python train.py --hidden_act="swiglu" --qk_norm=true --tie_word_embeddings=false --parallel_block=false --extras=["shifted keys", "gated attention", "exclusive self-attention", "normalized values", "value residuals", "skips across layers"] --init_std_up=0.0156 --init_std_down=0.0 --optimizer="muon_variant" --weight_decay=0.021 --schedule="wsd" --decay_fraction=1.0 --max_seq_len=512 --doc_mask=true --max_steps=9140
Each number is 500 + 25 x the weight over the matrix's rms, rounded and kept within 0 to 999. Layers, rows and columns count from 0. Numbers have three digits each.

# layer 3 attention output (transposed), 768x768, rms 0.0588, rows 714-767, columns 384-479
528479528468494550486478513487534492480493467472513523502483491490506511493495488533528479484494531497523510529494510490481499529503491528472508477486485473494468488510491465515489534506475496495506483453518469518523529527507560531495514508509495517547533496519471460463498504478456504499
503508464536528453520495500496507487525512476477502506489475527484468496554512495491494479535521485536486486503493515507518488517522469477471512507474478516478497497485476520488451457503495512454511506502520471527468467485491476549495533527526479500458506550511481519484426441476551479510
510495535482487499503518521495485525503479483527475516536535502512525527501487482497522477514486497538481454493508479483485534505502497473458504491470509488479501506498488522466516481521512499528518505479475501498507489469495516523502489500527497500510521491538487522459489539479521490509
461521492531503543452529498484506506523492508489477512460506465516508560492495507481483497499515532544502512519542465531483497529492501492466499538505434478462487488463497518487485512499477487469480546456530486493522517510486502509481412472495517502489484490532473529472508513534536517479
503510561493485475549516485476487459484478475492545494527483476493539467521452534510524524473515499506486507494531512556491465522478499470497487482484494477447513481505476527509488501476476508497535496530511528487532499537519493510539468475532521524484486439457501498474445496476504500485
473490462504512481497529498532517526484512471462530465450500450523467501531507473520484462503467466455492446488472504480493448528531477479491506503483494496519515534484541481489493514461494538504494507508490492495470472508482549538510509485503508477509522459509512522505499488504523513521
493484523501528533485463486496514496536502503488487491519522509547454483516495486470505487507504531521470501508537492499475496508484494500526515488524489484522520462506493492436490509526505474499480463495498485537496485485502489486471530494521485491479489525519512504515511507508500531480
500476526503482452491511512499510480522466508454527474507470562556541504478468503488485486475499503498490520469469509480475498554509510476487497541498496542521493516513507470488503489497490467484434492521490504495494522439530513508503521471487466501485505505497526495472498469494492488502
520483528481459509497482489488486469521558457515531530507507519490508528497529478511503486515512519491466513514499457467485477488441523500493484450446509511494457513485575543469502522474489529490508489507486550530505526455529506485465496534521477495496447527533490525498509491521516512521
528500527510527468468504516504495482531465498527481560536468494513476480479550493496507488489478519498511499523489502506488493506496506495474511530523493499504470493451489505494477525509486522507506513529492448510553492534495512516532519506473458460488511453544507501530507468526487502504
488490491515475506538552499477497508473507472490488487535516478512438519512480530546508498511495483528528468511509491496450502510531497525481485482523494489498521464479511551502496509458535475482492510524518509488548476488484504519485503511509532516550472510526480503525510510487534527511
477476498506457469512534521487511489496522518488523529537504512515520488516430502504488476544506494488484462520500555477505502517500533502536532530538504477510529516522502470471560501490530518492470483511471513546519469472492516538477461544531491512476487511485477497503474488507506556505
500494494505514521465535455466514538507494473478499521470535468529501521525451523526465501510499482547508495494534506513528509474516523445493470511540557508493535476496524462514496520514479504485499506497540510473518503518508504510513504430512514475511523544531490487466491522528513504487
471491512489485473521524548499475516510474489498469517501447499497488464511529471522506489477462525498521524520508509490503513506487458510459497496470505531506487467479448564461515517489457478527539478513525544472477539508495464476496535488522514543493486520551497481521432487512507527487
524406473478496461531444516507493487526484502481500516472476484519485495514501513496485470527508513501523505534513504495520507491475530565486515506486480521534475486484533510490462504473485502498536497457494486557506499483532523528541515508500491498503522509513486500488480479518524511520
492484484510502511507501518495472519507533462484510522501502475537488498498538501493494465498513494505474488527491500540484494468453496470515519471489503494502483525464475541520495494521506518487451507488471485521480539523500519500476511534511526509536505509470507511484468523524499525511
495458494496497493429504550466451527538483498530497493494495501504469536504506536502445480505529497565541486510442473470511496521493454525473521514506512455501462488485533514467482529500464482524525499497482568527470479479497472496511494534482510453489528496545470514493505427500507522506
496549487485487514516510520519487498447470522481466498475528444462482539519472483505455503536547524512467497495468521475496492496485509509468486487518550491512496481499535513488477528515591509560524518490494531472466504478517516477474526539497522469504507499528521471530507543525433495492
511472508517520502502519526499527506488455515514467545501457509556513532480502467498476513528532515475527529493502496504479486522488529469524485511489476478489493467454510508524498497484518513477506505511525489521497487474470493487487538507502496524524486471523488526513463489457510509571
480526459497507491463483470485486511490514517507502492489503508520498453464499505506486455494525495531497502482500522505569525511490529494511469543511508505476462521487518489506510480512505462498452513524539502482486525538470499490533473474471498498495498497485505530507456491528506476480
528469490505514484511539498498449512485451475493519529514533546520484461498533511519509514524503526516501522530543486458491535452523532488490502494478503507500485503512477506499456540510481510507528461492523501516503499525495489516508503487489549507455473470470487498492497471493515533511
533500499485487544480511500483518448527520502490476490478551468504512497517496553515508464493504523477540560489484491468504511467489437536506485521496517498479477493494528529500507480513525513515471513504509496451504479462528491505538524514549493507515546465492520500497532488472511523524
494518509483530490460495505443484514530523498477484486467521501505491512571514502465515506493508496468469500507484509502498496493495511535528474516467531515495498500503506530502489505533468494532466527485493513522516519470476518508517494487526488527481478521485454495560503489537484527541
518508519472510467516495523512537444508458490484526453507459516548481501531497555493537494517499514509481506473491483496504490492453489511522492505501493457520495435460452491492479505514530533465488533518504536510510458547501488504510551512518524499529494522501496523524466523479480499486
488521512521494505510490509524493461515527490486492510519511531489524504478489505496502471501539480539473489517489539482537529510515462486491488499525515490544468486474470515519509509553491464509501503479521467520490451535462479448499514495515518484502475537509495516500522518495483517503
456541530513509508535537515480526503516524492544475518484518471496571491519554520485483508474495493515489493502504454507554498493501522478519482527498528516484485488488529503473492523497489496499533468493511521519468516479465511518560523480471508506510460500461488500476516509468484529503
536491499475493504465466519507508498479479492564507483471447533448545520485481474519516500522524538509513507535486529481519492491488469562489487527495486515489488515514480509474498469525491517501505467478514519520502486489507539477524491491513545519550506475502501504488485511457480467518
541505492492498482455529533497472499519483470470484479501531491487458474497508516517528469540519506496527506485496481495488487495492507531514503496494498522492492485475501507542497475483512508525498465503511523511493534497536492505489479483528502471512524507490491463481508495438499438525
522498490459513532502440496483513517512518477507508509525514479482500518528526477480485478484510490541497512475500475515513488514513518470531478518537479478532497537479512506508492513546464536482459484481478535513477502516528503479496487489535504497542512501494500521467497482468500489517
493476498488493520463464488468471488470494503492471521490492520514481550506504486508480537499535495514538490490503500516484471536510499473509530512525484476533503503511505526463478456523541534512545502517497490547539513479516467512510484422526517560586544541532516496516513522513533505517
510516504521511489520522531501461491515520541521494492489501499486525500490542476508507529461491490477507488497506520511469466456467496517481512516492523448502449501524513492500521488525465508531513512491480494564489516511468499503497490509488534463554442493497490503523487461464476537485
489530505536531497506479478519558531492536504467508488492506522522526476454514460495495502514455450527503528510481503523488493462505500540546521495498556530510479487508510466484519483550474482537516496533509530487490529489521468522509538457506503464525466534522504480537501509518493509484
454436454485496529491466457496510496454502493508477515505553523512452479504544497517515477492477502505509534493511486530485500425529520466510498500502510523544492469476513499459520505499498502527498495533470503512519492519457473529539469509510523504544490489496469503508527434510497493521
511496472525517483498502507495480479462461513473488472532472499499535503489458560526514518526492485511468528479505512468449484487486506538523529500544526505507465460509480501482515521501494519514495479512523506506492473501465538509511460490553489525491509493471505507519474522463449529519
513502542502498466560460551507472522520481502583486489557459532491548465469465525485498509536523485506497507489535450510492547519530517528492474531500514486538504473514474476537499518494483527468502503481497507539465512497461493513535515494498473509476520508517483518427517467501457501469
478564540493447512479496471487524524443504495513447489495523500453489513462507484508485495525530450469536576485554507457549487531473523454482470477565485511484492464491531518496450485500479540497542499504505473473494512522487502534526463490493510478536517508482478502474536517469512472522
479515511503492495502535450499507513483531501501471463498443479454484503527532486470508521491516504483507502524531522476578452455472478521503507512475503516487453514517509510528518482508526495523499455519497502538458507506501491521543521512484515523512484517494514536495528508519477538502
484501473487497471512520518509504460521513461513517512464488488494480553472503532479488465480447497492492491473510466524508528496551495495486526506493527522498477497510497484507475467487496505523515496505539500517478518463463521469501518515447498504514475497486489568498508488488513543485
473519484502490495489517490516499539512541459499491538510498484466525495500506517466504511529513505478523532499490486524480490518528485524541474485486498494496507518542522508481478497492476521475532537503460521472513483523500554478503497499458455525523496485508512494479515477535475488499
504506467485486508480495484509473502491491505523482520535521539552542506565514524504510468442538523503478517495503465485490499470515527503514533530484532497535545522520480517508440507492460434478547500512484504500530550468489472481481514469465495556511513537548484522485463527498507516491
501524476538519541494466503514517561511521507505480483478495528530509489502511482423486522479460492490502490472496464523526510507518484516495498513524479509473502538491517441485500513486481460454495502481520539494491515471475512462467494500477507472532473508491498471513488486525521488492
537535484531511492531509516514500447479498510494488536461533467493454525486505494484505477509490511498474488444503475476509506458513463525469475478480496534518503532494519495514493478518542524461489444531552508524507489511479497512476510506529493526539511495505486530470497486493532485471
490494494474507484488461452518484484507469520495504519458517505494512518487525507532532486500513489492505471487498528503438495489487503491531471496467545459457524537518486480484512541516544487472488478518525491477460544515522512490472505481465516507515528480517523490504465523503532480522
488455463514526501511442505558475553444525457503539471521518498531486466541513533481491480517515492526488520508507502470487477505500511493558532541523510464523449509484515476547517505507522528507474512512538519469504536495453496488509524525463490520469468516491509511512458462496517474516
487507517478576514503489523486524487487448484514510470520505494487514505472511508494554485545516488494508510510492521479501478509502499491513514501441498523504488478476538451490529507455503529507469487540497548486498544532525501522531503495524506496448554465490503462488508502482483531486
492507442501493468500505502534463499482492530529493505486510536535555493494499464519508525475494520476476510472564494514529500500448505468529501496492498496502556525542469517508532499552491486510500499492496496528450490433511509513535486502530490492538526472458494491548496492516515534483
507469479488520485504471478518490533531491506476490505503482491483487483528488533458516468505450450503462500510465484532475501485494521539485483496528489550498480482491530482498485501468533529483501499496463463488466468500509535507470537514501494524550471466470517543504491510486524497528
516465520541521521508511494486507536527466483505495479497490516523516453484520547458492475494506517495533501465508476526515473505506505514481531529520497472515509500508456522475490499506510474526539543499490499517565519506529515504474528480469546530503504533477479511503551496512470520506
529542501521489496474454488473490497489487491516480463461490503520469484490506502484473486488472515487527495532468523478482477482493490557479499450481452509456475504524496498539527504506501530466485485496517462476539476521498536517508489498537495499506539508532491522522483507557508479483
499534494489486544479515510477508514453546525523463536521507497465522522481501487492482478513486510509474475516522451443508494515503502497457478543473480501488473517472507535504490516493498526491468501514505484484540470480540541507473451518518449484532501480488511485446488495476473496528
511501489487491506489483504471478532477471496493536492495531499516471537475486476494467462479460479504506485527479484473480536516468478516509506488476454491499488473488491510492518499499531493511494530510535498562511512535486536507489486520505501495500523542506506538538455522483506476503
509486481531539473489511512476539505466509505526513470488514525520496529533539511473505512514540503522479527490506498476479514478497517490508501504493509487489507489488504459480501506496490484475475488522509491519457487489512494490472478508535511511524491532478508506483495501546510497512
476520535502491518471533530485489542488506497516488519469484555493513557528471456458481555471459487502494497490511487519491493529532487515480514509479483503502464511541510500517506484515521471487484504511485460462464473517494525477469486486515502508520474477506496526486529497508507465466
483500513475517486523469479513499518492476558537486497535544475463493485494519484504508488505491550475494520439509558482471488478521500461492519457480513493509514511475485477508475488512489489470540510516533504508509501522453522512487514502507524519485545522556484523535500479495500526487
# layer 3 attention value, 768x768, rms 0.0392, rows 715-767, columns 384-479
507545509502511488538495509510495477519483487483529472472473527534473506551451503539495508490476516537526463512455514534497445491499481465452519520503462525537485514496514527508509485490492518475522479509509454527522482462490508505532541519517486527464493507524476487479499479516506525510
493487507486497511519487474513530466485499474491528485507488502460524482493506458459544480503497567501508497460514507514510501478502448479514522541484466500488485511492540501465503520528503518462513475475500541507475488503483493525454509477520517503538513469503474531459488489484518475510
473504478538457465516469474502471477500532494532475513525508528496509523495432519513519496443480488530527477546542469479490484509493498505478532513527467490489504445505473486528491543497519485476483523478506486508502507493468468448504479451500493511507490534475502512477512518536487532473
525503514505470519524561527498461487477478480477478504512510492501484501481522526439502483521499521527476496501505543475481475463503506503539456540524500516479509508477455470465480531495502520510510528480487457503531481517498460484515438508517485500516522530509456484499512494491454517472
511484488485491471506547463517456509540491504502511505483510527501477554524485504532500493490503512494488489509438506509493463505497516509466487447475536537479510476526478559457449504455481494500517524497485541460519491501479524498488499523483546483523482508482485507482496476528504507508
510463506506486504477438518465462540502498481530506456492489468537476509498556483472538497495482536480495501540509498480470507560503498476497489528509527505505493498527498491485501515512506484539499469495534496501487490482518513517464507522498497506500508513509492494530547497432487494488
501519489472489501492500484495505507459514511459465479526474543509503544441473527498508490475481505478507530497529491460505493503501511498536522528496545488466472522531510538478494515457501459479488492515465499495529538505482458471531524529488479482481532514503504507488532550479447470510
490484494492461520464505460503527487494514504532504500489484519495521479501533492464493476469494533511504538533492466508452497533511453487500474507505466476502508463512526490473537484523474512467526535524486465458560431501534519511507442500529427500487551492518513503494477492470512474474
514486506546544471500486499518508502478488509500443506461504467497498518474457512488486492465505508514515514473517504481486495496486501496504484513499545522480505532473531505494476519504480522546503515518510500527516526470500499474518514491475521478518511510526506494547498523547496531506
473524500507526482527510504478472492495495453531518450565507452538479510524470550499530467465483495566484509522462499469501495473511496509482447482498469478499521465479514473504499508495491461511500484514485507491560469481519498478464482483473464466517486517488470475495491442524494490463
497483489500487505436500527477535457461492511480542507493502524512469490515475476540446535512516479494536519515485539489487506500494483516495509515489501471480502458521510519464538482511479469509491496484516512500528509505502506469524487489529503468488507480464490501481489489546526508540
508481515494503532456508513458495538498523525545514472512510511523527489509470495526505491491502540455425485453485537462497500473540504457529497472462513498489556487552539491504541490503489504478534475503505481517470457514526532532488500471506484461530568505518520489490468535513538491453
508491527567497482539499558490466521475502494483488470510493499498511460536497483455497504480525516493480523507473524524506480509481482489492524509488540509492495478470520517496501488525493512552525521461486485488487489501494482498469490538477504528495489523539510517523465503497497482496
479508514477520498499469507501500462467552504500472473458486509482479517502493466500492509498532484475497526518484522512536509485519500477527501498467498486499523509519516524481478479515505490468543512460526474555494528443527509530491471468499459528479491499464489504522503520486510531502
490482488477489495543534467494528538535505483523553474547508521485511524499481532480509476483499507494542501545500527513525512473497463492486523494462482487489490510454519531489534529485487484520503511478506477515508525487491511484518521497452509498503500515485525515444478486542491472528
478456488522490443529500522499460491546537502498508477491507523544482473486522541514507509505504538476517465509540517497491513504533462522507518476537513523474491508456529507501505534531509492510517503490484553521452464467466495481526516542500562521455503537538530535492493494559528501494
525519486504496521513522525493484536466510502510466531491461524514465504502528551495499505541509474508515525478516535497487538535482437524553459464530491542537460498467494494486528537503488456525483493506511499502495483518506500497501502490457466467496509491520520484490527489488499505481
508494494482539481518503525455510464525532486512481550504472500501484519503478495486481480495512482506491486499444511509521486511483535513508506493468486497535482518473510522481488486474470490485459508504483510494512537528475509486493488482524514507493506502516525475456502494495509529507
505512491443536474510486531522487562504514551507509517512459518516479495503474493506494505550491500487498514532510476447460534465495501494532481527447489464488509498496526528483534527518526468529503524499503500507441499563496496494504497512486518496512531518512524535500489476505481520479
488488486484502471483525482510480504529483476476517487476495512520467494484536538504528524514494509513496506467516494545484495508474500439461542552521516491521514486477518528513486569476448508478496460491491488497532465517471505494498513535495562518519548480509513496486480495520536535524
479488499488509495479519524457493503536511519500503502469495507475523519510516478534555505543536493505527482538493496503466466511512492515535531502524492509480501484480505494476531491525513521522477485475510506478486485541508555541503472535503543508515495481504490476523471509471504494501
516538504501474483479489516472528557502518506484491508533509499490482514522499513456491511481457505502453521540463503522524495470467494470530491516506550464485538489517514493492473467519503471515514531509500527465490539495522506513532482473489535500495525498520515503486470513518507537519
472469501483497472502521543497492497499469506477480529499478484507441505495506505489533494491449524498482467475508524501513515492479474516484506486468489492500476495442470499472529506511559490486536521479494499534547468477483491513529507507480507507534536525499521541482481468457476512485
525479508527496495512500500461505507466468521508480491508499524520494454514512521522551478542525498461484508494520488522508540510542484465532481498469587493490472496455523528499495501498485473559504505490510498523503455533473513496524491510504549531498506516519489497466461493504524505515
420510531505487477501485553529537484499479536560511516510526512526504478526555512526499543457494514514477556459502465503514511519539504463501471489491512499507532514516511524491513483508530490521502456495497531441502519481504526529512499543525544475494465523471526486469476520487514473456
510503480472490477514501493496498506462500500486546492438497482490491476461526522498516495465541526475494504492496508523529462474490472514502482535482477521497464523491483494484509494525543512537495500494519506478524489494503559516526476512526530515491506500493512534493499537511479456534
499538480512534500487514520484455544481537453522422492501510479481485494480537456496473514526478503488497496495496454507475516502475479486507465489497511509502521486493527481516483492486483519490462473484540501519499531517536487499469495503492478473495520492487491481485481460508477540536
491519513474490524483464506516499471540496494497526501471459476524449515490528493531479473477496460494501512498512514519458512457497487549481481476521484476477494507542501493532519503475487489516474542483472479490502464473499513492511511492467483556499481536475481511504505468508522489467
529528493478530466490489533475480462502533519528463538516450443483506499470514535523522465483517487500488527466497439487508497500506517500509532523497541467480500464546473485473496524517507471510494503547466509501547461509516507469501494491503474520518495521498515528491515560502518456508
531482518502507447452517477502495478490533476484445516492531515466554513478538470492516556513488489512477493536516526532552479496560498534504499483495514483506481493539532538506499486492500458469523470489468495488495471496519480523513519527528538485503499514528500500496486482513510550478
481490498489492478501442482462519533445480497503481527505520487486525485476466519523497531490496454504483506580504533464516521509521491518497565531489558552515499501472534444514516461518491488503483487498507518490515519472511513530530541528484514497535496531496512459497525519503477490488
502411495515461497491491501473510491510490515514461489507521543510499502506469500486483505531506496531483521493475493531479486470478534490517496500499540514512507499521465479503502476499516509541491506510486528495544527514479505524495463536500511506515494513493507492481456486523547513484
506505496515487522551504472488536502515455502482556483522470485474498509515528553501528500538495465558485534522522507456471476459482488508507519503487499474479501484503471532494503534518544506480506487483474521478517476526497505457533493498532536518503519493489508519517493459527476472491
498507510480470470504511495514479517466498529495527535549535512496516521512518519515502495517534493514521535474536487521526511478508515506480481543461486473504486496517504552520463516490501515520505472521547467497478436483512526478516501491470527494493538474511505503488564494527468497496
443500498532524533470476465484484491523499472544481551518503496484500496486490482530506417514494480469518527497469531526536524516508446464497491543525481511448479472491480483497459513544483507510527491519518481500517493530475457555479479468509497483532521483500506463478541470527454502501
494490500500506461512477520467502499471462527510474523482476499471522508509517445518519476550533489474523477483502505488516494529555509497502486484518518504466500512534526470493514461508517522542506496482518513529451484546565501544519496522479501467436504491523516492498511548514478483497
482532511494493464513500454518493501550504511527476464464525464501522460522531507486515470486496501507451490526514539482492478531516489456502492528502477524498508507488502519492469467505472574520505481433493559548537494481489506490501507497484477485514507484464488589475477513500497499491
490527504487463442499530473530497523490516478472468535502512485493526469502493482455498506507534499524494457455489477451492476535488437526476491513521488454501493524489512478501491490513484526465514449498495493475470483528497523478491491513435511524490476487509524506517534483522491488468
472513488486494516471483499536427499489497481527498514511535509506537509480483470558470458531527494481493563465510494522499498511509520488467531506533562511515505516511526514521483521488475477478548488488466479489487534472486522520515503476478484477486485534488474500495509510509497468549
473512473513569511505455505510514511458512493478493468488531499501521532483437509490517546487475471494523481491448488485481483497493518490500474539511543509487483543487533482473525518465511493479501505459458509473498503512486474494532521521457486477490480519523534487504514493487493484484
540483471499504469489520508528484498521497502486475520460501506497483557543497494505504535513487524496503499503484476498485511478492474466516487487518500469515554491455519515470510494538521493486547492495460515496501459532529515485503534482497456496541550464526547489505500502517463504507
525466518491494492503490505549529469496472544476527533536505476514490514518510493524488491533482513560460548469509508508505541469503492464454478495479515461517520500550509516526511491487489490508491475513487537485519535513498521509473508478523534490461517436473474483473511517582495480513
506502483507517493532511534528498491489489550493456505495501514516476515461500494474477482509541455505501511510468484490516487523487516515443522448528502486517479519494516516518533529493514479500509514518535505505540484455495507485536564523511507543474462550461502511526465468509482500513
466531498469512463522543482548542526505471516503543507495561494490541526467545481473467510534495485517530528493511561505467489485537493500494484507484466502476497484459496471544510516426514497496532512519520546496500487521465511527506541537494574502506481467521501515490489526522490480484
454451469484500570494506520538521493509440469530505534511480495547501460501510545489495487500467483470469524460488507477490484515480486527491513516497521465519470500549451529506489528470537486525476497481506470499476543544496475499498481501507494462546502474523526495484510514520515488497
512481443533476440499467492491507516504486489467468504491521482489479523497507504525519503495535464562499546476453511552508467463481553500493540499492468486479541459482492513492485529517513554478515534510486516521501504487508529532512483531495526472540512545461496470481462487492503459502
455463521547559525529503544505532495443462496502483490456492479548534477491508545477557497459488480477494477522518499494554470506532488509492513481507513499506458520439521512534511491472498485494520455465506486496499485519508475513499501499554492480538521495484505489525491492449483461515
521534496500475462471451499507471485494527542525498486490456471532467483494487495490494517499471511522480506505468503569460505514544487520505482498474492509505419554524468523479496490528509499519488503495515471523497453469524540522516499470472514488467503470509502535507503538526479499460
501510526478506476498504508489470490501538512522534507494515530500551492477504464517503499503490498485526479517471483463498490525491460532486477486519511530488532531486504483500495515489494558503461470505538465494550484485509529498501471503496476463513505485478534531556494556480516491521
529537492506504504505481498483542522549498507480497458504507493478504513527511485480510506501507477498520512539518497506503480510502505486494497482479504544492497519496507518526541463525488501490523523528509514536496535542494508539512495487487506520474500551461499538499497531483454489492
515484430476479492509438512512506517442500472508500504503496482515563510550516470497511505487533498505494504484538497490510448534512533513491522501524481486492526494464530484513502522518453471510494492459537445481445489506504560506489552509542571485497476473495504498525530513555489504529
513481502531485521448458493448496482489531475487451537490477502520504502500469499493474481513468524510469460486509481507499527540527495521487496493476513523518537516559501477489507533514508460472466502527469528476503514486535499515515520496535489502458527525466496524487470509501490494435
476493541495504505478498506473488536510468517520494527532568502494492515528511512529511488461506531522511511481484564545515521518466532479480534482539471501497488545520468474516453495490485519517492508510578524514458512480493529498483491499516539509475530501511509507511499494516524523526
# layer 3 MLP gate, 2048x768, rms 0.0643, rows 0-12, columns 384-479
489541462510488501524490542500529503526522520507517535479505486500503501512522491498487495527470519478512481454476510496495497485518524475505538522486464495449474503464494466579511498465501497503524517468492555520521520485500478536437522479502475453511483578478526492494455498531500517513
495492496505487492456466498484512518536503514456501498520497507497529509510500527494467509480497466492501507506505520517511505542558521518477455539486511478513497528493483502512451475487505550521544493538498492547463466500483497490529509533487514519554506497468469467482522495467532496547
479475521480475454500552493541500494515505509516541454520489521493506471516481489504538462487516461518515488487532520479515501531506488478501462547498427513485498476511555486483485474539484498506494530448438501508475455503518514511511541459517504503465438538499529479568471513507513510572
441518505542508509501491518464536510529487475512519473457516476501494507444490465493561492514519545498534524539472519491535500433498465527478513475490508538482504522465527496526512525504509497498488450496448488511485497512506542545502511510489480506500538522447495467498511502551481449486
476518498471529528480510547464510478545475509508495537501475521494522479500521499501524498498496517503545484507517492540518507479488433498494469546488566499475454498481519500474473526511484488532517537523545505528512484465510472468523545518491533484525471504506529471466511490480470461440
530530462531528477511515499495508515507506483492513460518512516517505534510504503530511496514494498555492536509497515478535548521534538501503533506512517486538525486504486523453516455493506514508480549473504486478500460482554494480496482483517500487446458471465528494490505476483490488501
502502502488484454492503471530505521462511455534491510436479507528447500448512530489527459440539533475473503524464478501520494535529512513482499479483481466524512474518475519522527521536497488488480526510551478472512454499490505505516468462468458510491491483498514511471525490506531486511
511491517503470497444500469497483528482520499548474486501446488517465517484528516518461510502477525521521464511522480500477482493515481569501509498519512492520513514520493508523481485493475480500526468571509490504521529466509458504485465503479506535466496504474488483481495482491499518513
481490537507501476511468458511528506476487482524479486482509515547448492488480488529525514491508515545514501462441524512476485499528491524478475506467521472536501540516535470542510454485488534482496486490500471458514465516494516517464532514506487504515486497490536477529510482518526490531
449477466495458502502507515511476521496475492540514501519549439492456507469477491522543515533488522501487483473496489523494516470492500518465496492483487496480492498498499515512532492489496473552514500466470560454492522520479498527499512509511503515476483495513488497492482490478531509530
533501509491484494528508476458480542511496497476528459495506483481490529533471524523474536542507543485473497469497498495513501523486489547550539518498532466494505515487474498457489501505504460510447460508474529530473547490508481506516492500485442543461461493504486486487458516467488504512
477499501504527460467561563468515476501447521507536517475461526519460499521503504497514487523546510507531507543462504536548561490538498491487500444563526453512504496519460504532531488493469539533513475512474523520515499523484491483507504448478470498521470526477515564509548540546531525482
488522473528506504523519531497474525530522496521529547447498512538462529483507548515521489450450505496523488501522524506562493489515482479512500438526529513513499493485496476490482508485477514499500529521464439515491491486483477512465493467478497477510479546499486493523485511516544493500
# layer 3 MLP up, 2048x768, rms 0.0679, rows 0-12, columns 384-479
553517490514504487500464523477498535514514487497508458461484526485483461533499515464485514533527494530482492479483494506495538502470503480505505526508500538470539474515516473518485482514501487498493523473503499501482513454487521547485502477549505464487479507477514515512518492485516505514
460504499482507497539522489480497500502535512475538537502526478463462503554489493498505462523476500509550500474531544508509513506506504518457481511555507531518520506491501492500508492516461533493516522516498483458485521506513494517480487491541511472523493487564536487514499483486486520508
467439499509504499519529506535469490518474496531495540499494502557474470505490509496520512485521524492516583479507540552505506476486548492522446500511510536474485533520475496449534498527460469503514489519506508473508519534485490495507463443512473511533512496539536527454509500507507460498
494500532471543496500552459494501474471463456518536522456523489482520481527483462497543556493492526525532493469531506478482459486477491557504515501532468508494533507539524546442503469464460503552489485504525485533533479471512495477512527540529503502498488482490478531518522502511432561537
454510495454500493512489512511477479520524495493471477446493496484489566498560514481501484456488518516516468531468505485481504518504499467545502526501553496501504491492474509519517455515467489460498467506503487512460545493478493495514501502486473480535517508492484484523499515477498526499
521484489424491508534486453480511480487491519496536523537493422517454481496498489519534457498493519482471480512497484454481529473504525478448544515488512562511479476528524507487511485537521512520494503525524520511501552485495486491489486562476477492534505498523469489481473516489493511501
498475523518499511525488485501474493501463494535513508498513483515476490520488485476464548503494506506472477500493487506502470463494487512485530476498528450492488477493494520478564544527490517490467477507460459489510490492540455482533544513511477447519496506506535498488528502506497514484
511448505512469490494487519490478510509497492507533540505483487468469498516526501515473518530535518532491465527494475517533473491498505522504474461502513469524500486497495519510511515519513500491483505517493518538491499501474461528483455505463511520495505495465524490507526499514505512538
535438489522540524484467481529517527502500483519478499469530508509521462534471508541503516488498468528503484487468495507501507530496497516481492520482451499497487532508489457493492484502521506522540510521491484441474484491471501461468505529549477517470497500471510474493494501478486499480
479498454544515538515537505550528523498491476535496501493526500519477431508521512478534514522498513447507508464496515516519549463536487500521477509500480488508489483480513531505482493484530539496516491529525543473498549506480501506490501468498561471501460475502516474498482490520528462499
489526490487535513471486504478537491571501408468540483418530482486516509522481498490477476486480512450515502468495544480544494507466511506487517502514485522499505499492512471545489510483508505523493513478482546531508532514490554508522483471461480482457470465506488491471517517501527495489
538460480472477530440495515498486507493495521505475454470537492470549524469496470502509477513416408474495462471485498502457501481421506560503482593511536499506524499541492527520533477506516482511474453501493506499486480467512572487455475572534501538515512547521492429468453480512522478508
482515480498471535486491500464509524526498496504551461520474465522537494477467532520479458496475510522486468506503545460544452500453470461544500485512526509509495515482483498505520494502485468546534487519481515555456515517494474516493505455499485510503552530553484492528470526508491479460
# layer 3 MLP down (transposed), 2048x768, rms 0.0243, rows 0-11, columns 384-479
477512475534523532490489474490502486479529459478504465516487525545457482472470526491510501515496508524468521460486524482466492539479542479539488468511498478502494516471509508523457475497496510509463479454495482485504501506469488522535493465519476509514475500500538525482552420490458500539
510492484490514473506504483505491484497495492506522507528482461509481526516482555507509488520474534559454500540527509516466514432519445503513539467533501507554525488507479511443486517496517500470482514515489488493530479504514521506490506550471514483506487493515513524527470513505482492515
489519506500497517504491506451517504499498495551440528502499513527493540473509521504462484503511518478488489516453495514454503531520548474518465495500509499543511524472516499462494493557535482496508500555508496533499512493450466499437471502486514535532466509477524510488540467525532528484
463524548472516489471517476484512532525513553481549504507508505518527517509485503514518517522461554534496471489493527437499489487473491509497540488496480487522544484509520449457491544508503534500460491445540489456491487451463549485499527528514487464530528520564466495483493462491480545520
501505520503524475502509491476522474470526531486471522532478498479507478455454478515474511481512490487481545522496472528513516486471483542456504504506490457497504486486480490470519479497492484477489501501513472503489503485516493525502472523503516543484481507486551503502515520521490478475
462451550456507486528483472520511544508497516493507506525471487521487496488525505494456474485495518495465501525544482486478490475522559511465479500475496472500496498525483487480457502497555518448528512497526503443469514509479497538494501483508501472517489480491511518493499493452491515494
521517510513505490515489436526503512551440505569461523481502466494496517453519511485476514497528471468504512483518531477485501504509458492509505450491476479522555481530519511487522563526518505452516540495495501509516566522495462479487488495502474483491481494466504501515528485464508519502
447490528517453480426537533482471490498538474531447525468511510554456492514468512519509478475482448502516521538487464487459549518534495488499513494510493511480496491502539534497516496512462485476498464505533500489473474528515463511521498476462535516507488476468486491496523523471525510543
514509511495506520494511499495472549527512551491515540460508493518526452517512512519485496487534515524466487523449537494552497566515523473443488472574492537455485494515490538501505489474523503535495517519497528512504538522481488493525518528487477484453492494518450458510486489480457498515
472487500467530505495503510548454469518475518521488514494516474497521480496479475505481525485490482507498511506506481530514480502530477484531494511526512519503528483507498524489483501506516539512439500510509499519504506497546515558505510482508529518503487500510507524459505482510541510508
481540484470504477549460514502506532522528429500474468486500511490526525507533522471500484514497502461538475521525544476495514505514501507522511513539476491472510499461491519511469485531512548471493504500493489524515489524523479492518504507472532514523501463493496525512504500508467482460
518517538523528486494462501530500507524534512520512511533445506509533480494485499513505511509461458474518482489515471499509461453486527518520553502486473507502493509508487478477501452536489548500468466520504463538518477467485527516513500473523541528437508511546525514474488490505531516518